Weights of a small GPT-style language model, trained from scratch on English Wikipedia.
Training: a variant of Adam for these matrices, 986M tokens, 7521 steps.
Each number is 128 + 24 x the weight over its row's rms, rounded and kept within 0 to 255. Layers, rows and columns count from 0. Numbers have three digits each. The size before them is the row's rms in percent of the matrix's.

# layer 2 MLP down (transposed), 3072x768, rms 0.0351, rows 2664-2757, columns 96-143
096:120154154121147084135121120129117125131099079121109110141127074139120129127107122139140118091147151114112103128094168115139106131170105128143113
105:118143132081179096110108119115111164108157143118123092125145096118143122111157126122150162118128108141117119145129091139110162139053109143123126
100:130135138177152143148129123122115159133110173151156125151142128172145117167138125119122080124129151130086131138141116138128149093112138122135125
101:123142159138085101141113139143122163092104142105148136138146165145114132096114122095130109130164145116113193121119096131119146117113122109099094
094:127170137155120135121127143092170174147123125121147144104135135108108130119175114126152145117105118146110100133132118154125152147127097141180126
102:138127167088132130118139097149127108135124127135167137127136136116116144113107104147152165129104118143173188099154153104158140118160117090109121
102:133153144164101100140110134099101129160130086126129135142116175151156110172151151087143105148114146105119097141121157171145116159105128106143139
099:147139104138107110160119164126141120156182124142128108132083122147115129133108138144128121164135140103157111097115135115136120116145146177152120
093:130147119107133193152159113117092107101098141126183172138102155109166151149151110139138144148131119143117097118140103102125124129160124084117153
104:131126134124153107147080089112164127096082128115135117143135161147167152134134124108092147074177154154134131129153134114143143144162116153157147
099:124117150151106147115156127169160120148158104178094120104129135143137133142135144120083143139139133189124104175122104174135075143079152106149150
101:112163125088141130158106192143106143104110138122128125112113155175142084102162122165104134163099113111120137148098126124142108133142082088115127
093:137163096114107101116173131128090146145136168176131120103141140129141146134108125105097109120147101154129114144145114149147138144099139120139141
101:102135151144138153159113117130123166143089153138095126111143100133131073138145104105159158109114115110091181122105146110127129164132082123124120
104:147143126136101079107131168103088172130137095152141117115111173107077125127158138098113139156121157089145130106079126149189148143123167146151172
098:114119134092147164144147149084120087151104104151104093097179132118120177132115143121156131122145129128097131122155144139152156130172155091096126
093:121132116143131137139137159150114115127120113158112155105201106069133125134130105111132111108174155159100129119123123147133094112097073076146146
092:128166148179121134143111123114133082155135136138105149170138105093108098138158156105125103138163119106163111101092096130099149105153114138124179
098:158168106140110140119101128147125098123150158111131126125129125092120177117113081107140132150115141142180115141115138148157097125103106120127128
103:137135132140094108141095121149136154114123118142161123122134186145125172156124183123106124151130117125131142128090095113166138102173123090156114
095:115125072133162112144171151165109127150141135135117115169151136140159143131126139123160165114124128156088128097111087168107108110113192137109157
104:157135116108129130123140097146157132131161118152107091123155113138114144143124133153110148128165123102127132163111134082146149136167116152137148
100:128116086144116148128091158118137147117167108115153129086127101134133116160117108112141108126121175130137126133106119149112102141111133090135131
106:129120150118155156133120127142090197163110118103135165094134121091085133103138145082163136111161106115094129138143143117137129153096113116143153
096:128085131113123132124147119082155118151146117142108146131106136156172129135136105131168149158139109141126109135088131088120080138128151142148145
102:062122128145117072088149162094145094112117148123139165098141112119129094137122098094107139142141117116125094124084121178148142065157121125174146
091:147122146106096153079102176156166135170163108148135107171108129155166102111166110147102158150099118161155108139099101126101138121127133118110168
096:115122134124107121110125124122152127161151160157099106101096151146131103114144114151118141122153115149074140090091149150103132122109112124139140
097:127146171109163119161110119143123128127119137140105136094137088124089094131143138140123138124170098136149132082092158123120154132122101119117111
102:112128123136094104175138111107162154161100156119159128139166110131118116133141109139127079141139113098127153128119130134126107099125126140138160
098:135084063139116126098091110114157137137145169110112121136130137127102132114120153101145150130132130132134118110148109118123148154121080085108108
099:136146110164133137086165110138107167140090081153145151151116140128125162136153131123144101117140130083139110120109121093081151106092146101124096
103:105116132104086184146134140099116160091113145111136096079133166119110142151095160162140092127139155128134126121130102133135115133154144139127126
105:156101131092136105137122098116146158126129130139171134121108121156180111114130216131098096130116169176113146080129170154140136166103161159143145
103:135100102134152105121123109184100135133124154163137072118155108146115117104157146129111106112105164119141167166106114107117168164099103112105133
108:123138137103133089127110105129091168172149128127134136125132103120134145116130092169112144123141124096138097045136129158137146083139102085092094
098:138101163132136104126122088116142183138101127117141142140126139133136125094156120142134142146150124141121136101126109129159127094126072158095151
102:097125151119140137138144126144114130134143163121072112167112145133141151118161142143152150104161132062149119115128151124093115131156144114132134
100:137123102125128145099123106119165137132104122129141130130136143147109140157118133159111152115062117157111137117150128113115087089183146129145103
103:178140131168114095132130118147112156124088134141117114133139167153120086136128140144112160126124159123133173120113126119092132114088111148149122
102:140119164102127131113126092111138106122109134094142119152113133121091134165146103150088119121102070107121134135131192121124121147118145142153131
105:125129141110117158111105124125120160158109119080153120127150159093171136129131117095119125143153100113128113114143137122103142167151138119123160
096:174128119169118134116093139139132110109173097133143126164125146120125086132134131159141165132154133146148124087161122150164098141101115092120084
101:127119112131126164141112152158124117120125143070149118166119101132146113109109137126148121088100118132139144098087152099112148143088129140135133
099:135141083109124163140124169154109128157128119142127107134118151108130139153104166108132117119143111074080139102085079126125126116149124113134127
102:152155089099122118183100163117096107118150125111140145106136125128123130151151091162064101136129127083114125123124069142136114122178145129112151
100:141115115119105111143111087103140186104141092113128124139145132100129129134149128124140164156143155129121086093133102155123113158156138146109107
098:093128124150156135163098108160105127126145146120157130140115113107096132111141167151087082113157080098144107129117161134124118142159145116112135
103:105155087108159152127149147109166130172097121140131115122098140124113126141150173113161206127135066099134095123153165134146138135090125086165116
097:123123158165147140099178128168140120088136112156083104123107105121102111120157132160095135129129124106128159083123109133078137155129110122148139
105:109110144144152113096090076101122142143105072152131140119119101162140086139119133109107088147137117112147161157108123144136127154133152092168162
097:183112119094095156135128152097097133170133119141113151118111088159105112157126153139139105126127125127098120097150153142150113133164144101125106
095:114091119138163108111090143121099174171143135139140129154140123072084132096127154126132126128134126149119124125143107120114133140113131089081123
091:136086129131136126140142134133138157179124085174127149120140130139133163137125093113135150132088088124123121123113149152135145137155133125125110
098:133135111084151107108083124123158127150105121140109122088139114085159085137092143150109147047090092111127162113138075090135141109194144093105134
102:137157113107132154108099135126128133135113124105129147096131131089135102099130140124132141156144127126098164138092139126121135142125105132178118
103:159123163108134097107114149122125140133129160151108131110133101130097130147092107128139158161160114169102122138144161171129142131158114128178173
096:143156141170156119146162141128139080126170130130088159112132143096143129120138116139078124138126103121138153114108189110123124106147101128128133
093:129147114107098116082120107102110130124152128112069107123130122092148154105145157135119124176129097112149086137103128115170138125126151097122125
095:122127134133107144131121137135138154100103139117088159097146083133080106133091119120125089101148112102122107151147134137099158181111085131112095
100:118098132153126160166124124143165156126108135142121156147084128099107143065158164097141178118146141099157132116144121140108114134120146104169145
099:135093128120075114139173160140110102127110152123125130073117108125115125174100114104147102093133110158122113134136119149104111120136154126150120
104:159131184135124128138134131125117128124115116130145149136104093092110170141169123122115124101107130104149180098132098131135100129099091149156116
106:136104111076112160171138158127130155142157132097135121162125127128103157150114130109147125142071131114159101131118136127138118105147143122103135
099:133110128167112110165148107115165178120096126159140068128094156124104117141132109111129136122090078159129126106123137135130105116128094132083148
101:145169105150145158128172122146117141153103123145100171100150149148102122148148119123130146112126116093134116139127128162128124091152103128148153
101:095134140135126094092152118140192150085118100139116133091122121147107122127114143084097131135106147150125134100095091107137109116094154103109137
105:133129064166121131134146088132121115165092120117129116139125140096140171090099114142133157163132137135153102092115146132094161127130135151147140
090:094120103102138133112142119163139130146082130158099100126129171093155161149119120075146145100113125139156140133132093129096130118133104143138100
098:146134138135150144147126109078102143137144118139164078127178131153127136146151113144131113104106104209097132136144173106130156098095109090105141
099:130130113143097138086168145150150138154126103106133136097079113159145105123100100139109123143156099126071114122133129159122142125123093126132123
096:150150080164168154140158141122132123090124147138092088132116148105128122113105136127141158126134132146110121131147088130123130107164126091101105
099:120117127161119134170136155110133133192116087122157120134149160165098119115117143099121079089154143152174134133129127073117133143097129131136147
105:146108119118117153172146122116167124079151103125142181107158134129148126143084134145124117119117152138124104125106131102118151116144133163110111
106:147133118122113149102175112100131094129142106149160132166087127104108128159151132097141107113162113129122109108159153099087138112149100102099123
101:164100109137104110119124128158126192140133129138123103116106113148136106133092115140142170157169152132140087143123173135150151151114134128149154
097:129160163167130117124144150132138157119117130106085163122087143136102125121123170109160125104117136108131117140111086127151138155087117152110138
103:100160144146102153147140104118117097130103122118183114150151102128106098140163120099128136109131083123079128177163105130149122135161136135147150
105:133150164108162127156115146098123091103154159121072133113084073141075122086116155080131163098127125137165132144124122120088144112167098153110114
102:110116154146107141099109123123125135128102132086123109117144099107104147150117146133115210075086128120149153137129131116142137108146164123174130
103:173156150100116106099120144177170140104121092101101109138111147135128088130136098162122117138142104119111135125156122150115156089120111117125146
096:123116098153154160124123099117131142092109128129149148103133128142137151143133114085134149133100114134117126155148123103133152116129134121164166
100:110088097118134138098100095112141088159109133111156132098136143120149107119119104148084162129163119128110172145154146134114122156126146114144115
101:119140128118120070153118166111134122113117090111115142103135119118085128133129147139190162125181148137111123110140097128122087096138145109111170
098:127140120122135089127115140130145152097127135141150119096162155151143149164127159125137111152141125116187162133085133120124088113082092145129128
102:136173151092144104147073110109104170145175077110094137131121137116139125146128117125150114116121121120134149047129133095167105176185152153142152
089:107116140139126145127103157130104128174140143115102124140113136112114107087156105128145125120143144158127123116093141123128099115159124171145115
103:108146116137155095118093149136160091082134122123160117096124114102175107164133145092139157070138126112113190111147132125136116146165081103115171
118:162103162112141115109123098120137171127151114112132137131135178100106101151096072119125115146138108133147143138147103104132167117120151154097158
095:092167098109158144139094133133148118086124140153171112110158116151154174150164130096114145129128116142132110142119129177134121126145124094116147
094:105126117134146093150140123127138092154142149099104108109181121137171105116108161136121081166112129161118154114100147137116128099115153138162122
108:126139119092145171125154108085182061160175140134121124112111138184161122137161136138093137162164099115122099131096143147099139111177089081122104
098:120109096171113134131139126154150172149129129110149102142156138104142179107117120135159119138129146156172130165156106101127139148126132106109111
104:134165126121090118129125142134164120156161113120120181164083123109119086160132137164112129115159163114077147128155169087088145127147128084134097
# layer 2 MLP gate, 3072x768, rms 0.0351, rows 2665-2758, columns 96-143
106:133118190129114151132224160102132150076119092115155135106131112124098112128118180102132111120085109123117179118108130115103146076127126128127179
103:136096122102111147162158066113100135134167120126133136129145150144161160187122082133109118105167107124102108113135141154162095158118116107128113
107:169117154087106111117154128116102130111119141125158112106118131112124067142145128130121093130142088150096164109121105158112142111139195132160150
095:137084123121135157126098126127155129084133097119110140119119144118131121139116062131161107138111106115137133105107136118131166059143126146118162
096:146127127126101134128122129149088141132132127098151160115139117109093148119125138111124131105133140115143127120109168110142123160100120128103093
100:118153141159114128164173113108128158130133122115145164160101140109141113125103156131112124156137127124093159105084120101097138129168117141151126
103:123158135111136106073141096153144174105094118106107138122158141073155148100142136115131167103120135131136115104100136143065153114145131109137144
096:154175118154122091115126106144129095133093100104140137110154124122147132138168164109126145134126137130170101132172137147116121103113140088121116
100:163120161161095111136143099112069110159129096128105132120130125147093142147166125175150082159117121126085110106133087140172117123121129177116147
092:106151140092137137106153141128143134089086147139120104108131156178132129121149131140168129096086127115155148147163180083126129125125104079084142
101:102081181110103128105121123078124145138118119155164153110130142105125175107109105123089167120147111089150161097111080159160136134150150114114125
095:146156149119099142107142158125132167143101128142132140148141144082094123127115144152066140135123144110142159099166106120179160155115114123120138
098:098144153114159107109143144126128116150106133132115119171134113154105189095137073107164090165098088097127145111178140155103090109170151125132120
103:096114156108093176113137118141141125114082095130118144132100153057113161178114162164082111132035104121103147160098139116092134167106160087094113
101:158108125122120152162146153091095126122122126111154142097119150113137122105161111097156097150159127090135144112117093151150125118156121120122103
097:156090114151130169111132112151095126119145112103095130157168156118129156171072139116125099152127142143121134118123081117140118101129080159156170
103:154140118129114172108168125135084152136123068154124134129114134107095126108144135150135098175101135122079127139117098134146161130134142104144124
105:116105122139127118166135088116112088144106126117155134129161164125120095141117177110143143106140092179152079122167139104158112134147166100160096
102:139095137089105130081166146125112144136137142150137141125124125108113129126136172120104125164150089103152152116144072163118130140108129132124076
096:111137145142076134159119141121115108180154150088111115124136121161133074146115137141132112172164144145145138140135137127142131106131124105133127
101:130112157082196160133119144092164125112113124165159153076121132061123137119109103077111145139167095186126130118104134146128141138119179142132066
110:135119119133132119154161113100122128129099126177147138159104108105092074158111099123104143152141116084130147096071118134086147129131086153129159
109:118097177130102136162071156138129141130129127153106118130129123124116123063126176155119179106196145138136154115125122138135140116135090142099124
092:118161174171102087128075102178079127081106136131153148107134175110103150144106140082131125114141078129105117107138139144120156089105152144146114
104:118129135124137130120147081124121110132145136148157109134123119059101119135162110153135150144109159096142097124171127075141091129145140102136095
094:160115136153103136124127144119107115148143138130108168153130101149113077128149127081091117141103130124100157152101137186060182122115171094133146
096:122132127136129133111137122142133119120145098126133175124109134112072122149082139145104116154147113126086122145162153122155142134094129142151138
096:109162175106114142166136181108100143146125161135140120113116128093141113109151156125168132086164138125153103093126167145125165141135096157101144
105:135111148125086117178139122089127115152129131125151144120100119114138081114184167118145132139141114126123124108122103136128142109135175129149117
100:105137153164107125134154135113144137137151115110132115108118132074143111132093137153156128093098107111097179080164125111106124128132147140125129
098:158091176114124161097165157147144151150122096123155138128131114170144108060143133082132143153120110116176123142140153158178170150140118091110119
099:124122133126090135166102118133087152136114155131118192097131106103163090096118152110127171122132084112129146135088102158140145110133163099163096
104:172116107139082156137109096098092115140164094148142134176158141108154100098175128108126083119169120075162102141151119120143076152110151138162143
109:121114171109074113119149139113149111113113119096158141095141117143106125118180108122111102102141106134133116059134134191165133098167133131113125
112:107127114166133109136125135088102127142121111132145169066165160088155133093096160136125077112132150131116125127137097165126131105134136158147137
102:116153122154123117144091131107144087115118145109113135111131125153139137117085144125133122123116150131115134161117112107142108109107111136101131
099:166196145120147159142108107135134114144119120168127154144138118115173111063112152114102116098138134114132156137145135086120140123151085084086124
095:149163122122131173085161152101116140130105128154141116124127135135118134136111084108140123140107132128097122108110128127173168161133078174123148
100:112130120195143099137149104133103117123077104112102132118141198088156142140109125146160129105132102118083139149160117114095076172089160118144110
105:146122117111090138155181155130113123164163083122144117125124162140110081114143108158155114162106076136138104152144099135150111102143160091125126
102:123163116160150140135159085105129121151156158137138140130163174106138127145162136105122183105139105133129141130129129102128145118121136155135078
096:126122100105143154149116114136089124150117091130139126171144134164071148116182131126164120145130105113141134122112097100136088120109152084123124
095:126143093153131158165091123115071101167174132134119116153110148120123171150102152137137126103161126124138135157128116129123121177129119119154206
104:145158127109111159140129140130104147122071065122149137141124101136121120130131131120176121136145113148173126125128151124154096115124127116142122
104:111168165133179127118127094130149095145076157169147150160155098158110094115109134080090129139153150119138149101121139177077114106116143096126123
097:110128142138196137092140147113125104120089108140132160101130148115154124176152119147122084145117119102176130112123117113165125106167113093117114
102:160144134126112105135140140118094116132121138155133171125101178079093156163147118140146133151132142103147119110103098137111134119125161162139186
104:105128098145136154097148118135106089105140150149118160138122153108130139120107181102152097133104147096153103124115159097139130157112114085105122
100:164126164112108171160094167067130092180067134144120127102139125088118168176155140105146116109104150120132111117134104134125130129136152113138115
104:154131154133144164125142127092120103105140076133151123105137111124106146138180072120096134119145136106158134090160112149148160096148102148092111
094:143151156149104073132090119110094141109095101173128141126135098142139095106148081115115136130113126129157138149137161081141140121116125156144100
095:138113116094098113110147122128096149118126127129170137111148175082120156113124137102149100095111107105175124141156110124115166112158095156132160
090:096125109094116126129153170153125109118104142116159157105140110138092122160124102124125110144126145121098102103117104160122137104127105128118116
097:122132141150138125166160123126095140099106141126131131139110128124090127114117150133098115148148105146120190086148091170113171143150131113108126
095:126086144140141140077133128160134115127166116164161148108137121120063148118151091143132150115128133111110100093120173174116134104122131133129141
101:139136137119130128138068120090146175092148117101115102149105124126119098130163111138136135112093125151153115147137082128158139122133133128069123
097:082135131086137145136129134119107131097137088107164147111143164114117140139099135143175080143134162123131133139159079116088127092104162110157118
096:108103137135105131149171104133083146127079080072135118137162159100120098086159105097120133104126075091133130090113090101128137096158116125135143
093:159118155129141120217157120193126095137121137165104132130167142152083121133101105073127125152135088146099140155147142109155154137146143146100172
098:099131154109140119125161137123147140133124093126140130156110105143100151114129162160097087111150149154147133137136180130174139126150123099117151
101:176143096113099164126140158168111124134102142131166184142149150066118132092112151143112115116153136116111123109107097126143097132159148133176115
101:147173112154124114098136152134055138155115137127148145132168131133088139121118124172121176202124172107132112120138094130183146102126095137162145
112:104082185157111140117162122129089148099098116115144132105187103098146110128097148121078143121116083110110155131140091165141125128105087173135086
098:141150194135145120143159173174119152145103119127145170157091122117113116108140141128148142127149128132157128111154123116125150130138115148120103
098:118143142151131135173121133116139127141138139118175129142129117148120140081128137117122143155103100131105159138150139092130128151129146144144169
097:164118158131139145146138152120061148151110144149132155121087181143122126107132080170131139151155141108099166155143100129150095170160122150159125
104:115149159155164130154166127115158108139135129150109116156137122137111053149104144114124131111157124088072115117141177090130130116119109164123138
097:138114162120148165161151133117164108120155115120170125108118125138147105120078138126108124168119149125148119101126126124125168137089144146129159
094:116168117157130155123149115113115092174124125128095143132158159124132127109120166141140108166119128139126148140125144130184108060124159179138118
100:127117133152115111133130136079161131135139101131156130082112128133133113175157139121139076132125143055134130128095123171121128070144142142167124
097:085129119126121133156170124084121125168141121131125111125148122132114107133142074125120160167092104077157155113167157088095120130171148113129137
097:169160125146144075146139103170120085147127124154130134104110144087141115094093127129131142132113094099128105135095090119142144122171108119184082
104:150122126137129118155118117135119118107121105135157143152143107133133118137068145143124102145126098096128124136110121097168098151099082135146159
106:146078083102137171093128135142105118129143170150123113091124119111142106124118156113045146129138172122152162076162104123133110146128140121178142
104:163149106148112112142133153147139120117102119106117108074147126111142110109120140122127120124129108092151168138088109129120107120182135124102141
094:164130188093145168115149138115077126142120114120132136145140101079119171140143134105129077170138137137184154154146121171115121105123115115149150
104:150112097148113137129130154132116091114109163150109153143128165123132135139088163143129113102118113113109101144129079112143116132099096110126137
103:142093147141123141151141155137095118095108126171128165144102112115088139132134141139121132149183137144122134144132067129179084142133142171113097
107:149104153132091156111116120104081115151129113105146135143138145096110125149105127151149109115100120127145137127118106136129134128142186104123142
100:160121134095125150063147127130116109109121108139140089157125128148170138148132071117118090164100144095084131105125172112140120103083107121135144
097:125111146175127147119131122087146143113133122119131167172108137142096110151106121101150116152117095066105127172131130118135130133158077123119098
101:141145147092147171142116141075136120139121138129141126084168113147188101139153156104079104087145096138178104114092143156156105109167086128103095
097:159137144142124149137145151125114141105128061120141097145132144128133185078114077153116085134105116127143164121173129107126135100141119166123143
099:113121125158144127105114135118097122121139147119131099126134157114116140135091081091151083139124116106132101111148115121163126136104111127125124
104:116162127118155173172154121116106104136100115100101136119124130130147155124119095126103099110149122078133115085145122134151121143114123145134081
089:114125124148166105110118128050148110174107115129124106093118187153164144123137071154143124145139136117126136118141115117122091117151137164127092
103:116117103075104130122088120132120090124095114110170163079147192110142133154091116100133123081128150094108133097126129137135146106139130122098135
170:188117143125128137123117100135125162128142120152154137137136131118110112111109085116141113172141110149145165118120134106110150103118120155101154
093:124132128144112098107121107145117140143108134152150151080116125132133147136143082139130152113154172086130171130144102118118117122105100145133119
093:118123117115142114162107115148163143132133130145138147135170133111146085161123181083112102110141072108107134119115132184095154127154125168100134
110:148156112128110148156137187107112117108139115111127123124188108150115132102147127132141146162137139124120109121105149139136095152138178145148138
099:093169117159106163138106152117093145101122138145091174124104116107100150162155159191117124113088150104118106090143133100132103119097176113123108
103:082107139105117129104107146099104146091127131137154105100131177120153186091099073109110109156145140112131110082150069128091136087117158113124138
098:107146093116100167115130103131109130128101110134135179132152126140125115116142167129145130129178078078077106122177136121097135117152150093132116
# layer 2 MLP up, 3072x768, rms 0.0351, rows 2665-2758, columns 96-143
104:159134165155150137143123149092067145129120136134119106116152153123119133099161084172105131147137108133171123145151080142127132084108076112125123
102:142094162070119138114156128134119105139123155167172111107108119116143106122114113121161126102167127151100134162100188122130156082147103112076089
104:115134134138132111128121119051107122105114106162108177174127160130066119099070163105136140111144127086132102136096158083116095115126121141109124
091:127119110100129134135099135137094155129146141097089124120145106136137139138117112127124139148114089129121141161104155115111105113145152147111189
101:157141130164145154138132146142136083126096123097137154136115119121094170135128143132115077057095124134140137107105167084133132098158120090115120
100:167124139128174160158134156101111123154103118125114139150144137136124125137155148052123117116108126110125102114170110164159108148128135119138126
106:128088186120146122089131096129137112131119130119122098080132147110147127131097110104082152137142151147120141172126146174143143168131097105118111
091:098127166100120154102176153120153083073085143173094157119145146107159181146141100120146129141152100101081089124132105128175148099107120138099170
105:143140148175143096160128157098106137121118136104118124150159151123153142069111112085166153109112147135130172106166163129109122122153102133124120
098:169115158139135140152180115159123143158135127137119058091060109097123132126105090161173120157107111147110080120101134131149139119093143170119107
102:120112130145140117100046146119150123141140113089114147107171104139157137083144110142110133080140145141145174129157142186115113140146133115142120
089:147093099151146124107155118134124109158152153113116142118157146123090158184131107107143100117140108149106112127137116165139104133102136125161132
101:135137158110126150103165156147118074134146092104123129129163163151155146163140103150148156111125138139138170124154113127158112128109124130116090
102:166066125094135080126140130110130138135116109124135130133134161079112115157107113163096138162112096118105120122115114127104149146123112103155142
100:134093166105146104099139152096104101161096092091101090072188141102152161105136120117165111106160117166135117085133107140162147112127113126138136
089:091113150091143136174125151160112095111107131140143150103142055096140115072143125145137158108107109129154098114106146132162119128126145150164108
090:108163166136098121142084128149153103108147126124121118137107133091114100116132143110131117092183142119160110107118120104098094107139131133148155
103:140096139118145105114096166129155119138136158140097153155118129135103153155124085119133158142118148066138134147116119163180109085150125132100140
101:098113142138212119148173129068209126104138132111166134105153123128180156164112171134135172159120145094131089122094143119137137105112134148154100
091:113122110146163124117083189138142117140161135149160152163133158105125130097135139106108164101143108115068148111106115150106097173127115149122091
103:118102113119149113129142118135163115146155146137109083122150136101133114115116119156112150101174126135122150157177114113175143141136128145119109
099:151151149137102145142108133150154161130138139108148125145159100094110117139132108114081141149129137115103107124085130138099113113155109144134167
107:134143111164109133117138162135143132123152120128099140071123096121118118138136118073144097142075139118153155134139145130120124139126150102135123
095:113115146122169128112108145128133125090091118138134110105111102136109126155175161110174127144100153132077100140129143156100127116135141155125148
106:105143131166130107108151139168101092172127115142107145127154110159150102136089067136117171135158143165131117133132102107140104088151137127098153
097:112125141114139124150137136121121076117101128110127150134095105121119126145143101128081155142111112137180156116119110185121133095130162116139137
097:123125116147134167137194122100147122125152154105139112114135125160092155141119141161081122144121134128138093127106102134137140129138111152149148
098:145154152134145140117149093144091094129163104118153159145126112160103116109106118160111100127144107135134145119125134161111170125143094090130097
104:087157126094144104111133165141119157169114112154095145133168141143152154082084106107115128127106109114154168106128107138125094082130148161122155
094:119114116144121120091159112115149104121148135109117090109119098088138143170100137130119149155107126133088137101141141135075139133133128127135099
098:161109087147128157121116123118110144124132130149088167121120119123137156111108108174118118132191155122114140160107163136105153147065149111112156
101:115123095138126173134112132110104141154098110119130122108116117143106144115098139096126155126094116142139153135108114102109120155104134136129107
103:157106161121092105117124104131132145114115137138136117111134150165138088162152194114126129101149152134120155117130141138155122182100123161165173
107:144105132107108121135104130100158109115121167102130119144171098166139112137146127119119127105151090139153119129140150156135160089156138144106117
108:089143126115137101157110103117092105132092121090102132122132128118133141131135103143105150098153108115133101125129126160109147097108157124074131
105:148128127146140132103143112147096082091119139121075119100119177126119137137116093144153127129126069103145099150084078134136118137144120130068131
096:062159085106118184125151118097153109149113162141143100127158156131144183171143104134144114118146112105094108155129105147135182119134156154059150
099:155068099145134076111151073101110160144187088133146088133125165150145127133082103139144162124128135155130108159172121105103117116150149096103130
103:162140170130148139092143181047113129137103144164139128149126084110126119140108108102148124121070156136089096131125092113120159162140105116161133
106:126121106123119145118119098132125127113106135139071141152129130099162117145112161082103122097127130099152133125159150108088156142110120100118108
105:121135131128113167170096079093131159131104143099165117137154093132158144096117146117128145125184118102150112142146174150099143136112109124092174
095:167105134172114110123134110089096101093132151114123184114130104121128093097127142146112147126087098097135117147096105139168153116126097172139109
097:122129163111132113099105159151147126105131130152119145123128171150091120125122134130137116127134111127129092169134162158185164180085154125120107
100:099145098074106154113136114158132066096142150094134157132118177113147148132152169148186123133109147146121120147147144106098158155172129140092131
101:097144180107132133129158112138109129117111099126139121116107150110131153090137123095115131155135134110128105126109143124129114090129093081123150
101:132087106151118109112136144139165157115100136138045137144180112096080098114123137154111136095160176141103145120147116091147124182163138100137150
100:106150130118138105146113162124123129155109159128146122126084065179129109127145112116108151105121139129144120150120127130159113160137078076159073
103:093158147117113121098166123137093101126117155141106133137070138125108133102166142113140122082144110136146142156179170127124175135121125108144115
098:152115157128135128108154158159119125188118091101100103109105113131154150176133178118145094132118165162106128117126121135094157114089132145132179
103:104105116118116139148076112136123126136144126140137142123076139143129124111135145072132131126138127163117131101104133157135113109133187094129130
097:160109098147101141158150123109134154123129106130108123148098099100141111119113164109156137131119144110121154143091125087112100137160147151161090
097:142106150073145113125101150114151148111135127141080084127173148145105101126108118097185150144119088096109130148161108108112136143153111162047162
086:137071155156117112154155110149107145144154133155147134103121142127109135092109104130128121091105107109153164098132121123105101140148115088121124
095:166151157100121104126083155096165073173131134108141111103140121107116119133153151164120148099100092096133152113075123113200125120139147135134088
099:052127134150119093109117159144124121093125096122123134109113158121140097156094125100156113160104128144096116097111150118118167138145112143176139
101:150116124113153125082108102098095120093151152138111099166090121141069173154152068140124146153103142128122141090138133154145140153141143140116129
093:154121138121115100155088124097122084133157115130075137164113136117146116143153126130092153170150137138134132096137146118149136138155114166136122
093:118131126114148136080102144156138102129114158136093146140123114081146144135077143180141130101102138111132140136164111099104109183150079091105087
092:119148138097154124138092142168133122119155117095144164129132131122142056137098169131142143143195164150097097150182165129131119092103162154116109
099:119126153136112122159098158136102159128112143134082137133123112142116133144137196131152145120104146090141119126160159132115113146154144121175138
097:106146153150098096110158122114124122113110169092116097078099106122132134174139103109141125144096105128156124104145124178082144100131130132141106
104:156111171116089135137162144110157136120155099081112127114106121091126165171140146113130077145134159155126139117088108141147108122109140169127096
107:127133144142144159168127163122129173123163106109137130123096162090118111087151111136146106098164122142154150135119120114111133065110095134121088
097:121095128116110094118144088154156102092162102166139087114118154155167118127140114169113116179112135121122142119143116136149120131131116155173144
100:120152155112135160140154127125179136128115120099163138162129135124131115155126114165083103098112117125140167116130112110111147105114162123106175
098:139142099122086133121137138132143124132109136167160108138132122137062128146097149113138152109103122163132090102137123144157123101110084148149117
106:109120142163133128138081168125137130108085143138147142121123163085146144121158115169176119116117059123120080140096132118137123185095138083142127
093:124120117098126137105117120109126161096149091160126094113129079098166105077109155126136142129136151150128155129123158082137131181130116141135117
095:155105126124097096166082097103121163125124098108130114077124171156154143129171127166113185130107162145127176127137116053183070147123112162094145
100:099083150127146111109115122158140121124113135137157124121120128133119114133106124165099116133146134105150049131125122144136114120128141169121150
094:108141165141156137161194105141139096114162153150112133155116132132136130153079137148103156124094127127164168137170073084116124102164134102105107
098:155124133108120126119103160124115115110152131107113146155149151159137175139176143096112132132134143123142110140135097080123128061103121126087083
105:134166158115107113135122134159147126152130148117111119151138129100087144137113153124156114109158112142114112105115172132120137152150133137114090
107:135153112132107152136138137130104127155131139154121128167098138143109154126122115139130098145143113105146101111145147147103149152085110119138147
101:156151122140145122134075132120149156151146128125093121148157161096149105129114156099116129135116105171119105140099120110138167120132152126126126
091:077139100140144150117106112103154139183133148156099155106126138109132115143112160071117085127080139116100128154109120151106151148113150123099120
104:109136119119080155163140091127123154124128096130177108122149097116137121133140097110126129135107070150121169114105127134121136139160106146148120
106:147116159126150142148128121058136107104129146135146136170127124104132148122137132084154163078093163128125149154119122131119112085143110160123127
101:080165134168089108092125100135141139126094114149089125093150156165117139138114099140128133103089124141150151148140117106135180102152116090147099
102:113129115133142098138131133115137196136085122118169127099158130141150096129116139131100153100126087121131142163132131122112190159119106155141156
092:125088101179184147130108099177154130071155096133128114098136184131128168101091120117104163128100073108101149132187127099109140149122102119120126
098:143123107111130130151091123152127107128088151139102126150150129082103168127105130141074161147163143120141132140124173112134169125143128151105142
099:076128104147115153072135111142133123098164125125130121071143158139139146099125096089152121142129089156137091125154095160121147167158149107131137
098:105131142142159101127130092141141148112152138118114143081154117093122131183147150086101121143130110109139119101126159152126168091135142115091118
103:126111130126130181133117140081096171161097148144134113127137151154114129141151113102138097086104120100064172122159132152119127136133100100115128
089:130118113141153119100135116158134071184100154130116122149154135108157140167105146121114132104170111112094082134115116088185082105132160123125120
102:140106121194105119128130138116163135121116144173151155094137112142119099138148136136156118123134125121142114120165146171150129153144163098141110
124:100123109123137142136137133149126130120127146115127132132109117155128158140140174117121127132095099132105112157136173137144104162087113085141129
092:115134118142164129124125088150104137120120137127134136112121139140165141138151070116090157173153102104103149136160137106115127087135145087112131
090:117119096156122124096138150151095131090131092099145112104119130115108140078144140159108151115129135109144161145152135130096081157106147128109134
111:147085093113118104076093133098134120161132166131126161100117153146121090125182080157091100158179126125113100123144124134134102143139152112091151
099:106117095138126103108100114154143175085153111099125131122152100087118166135152112131113106144124127129131114105110136168142148117167140113173140
106:095155155156128066097107149122123139132111157123094175146151148126088118095130129092097114126114139130158191163130135132088133099156135101105171
098:137110155126138100160165145121135098105144171075123125160082164120130098157126106103136099154107141135191098117096141092135123144120082167105130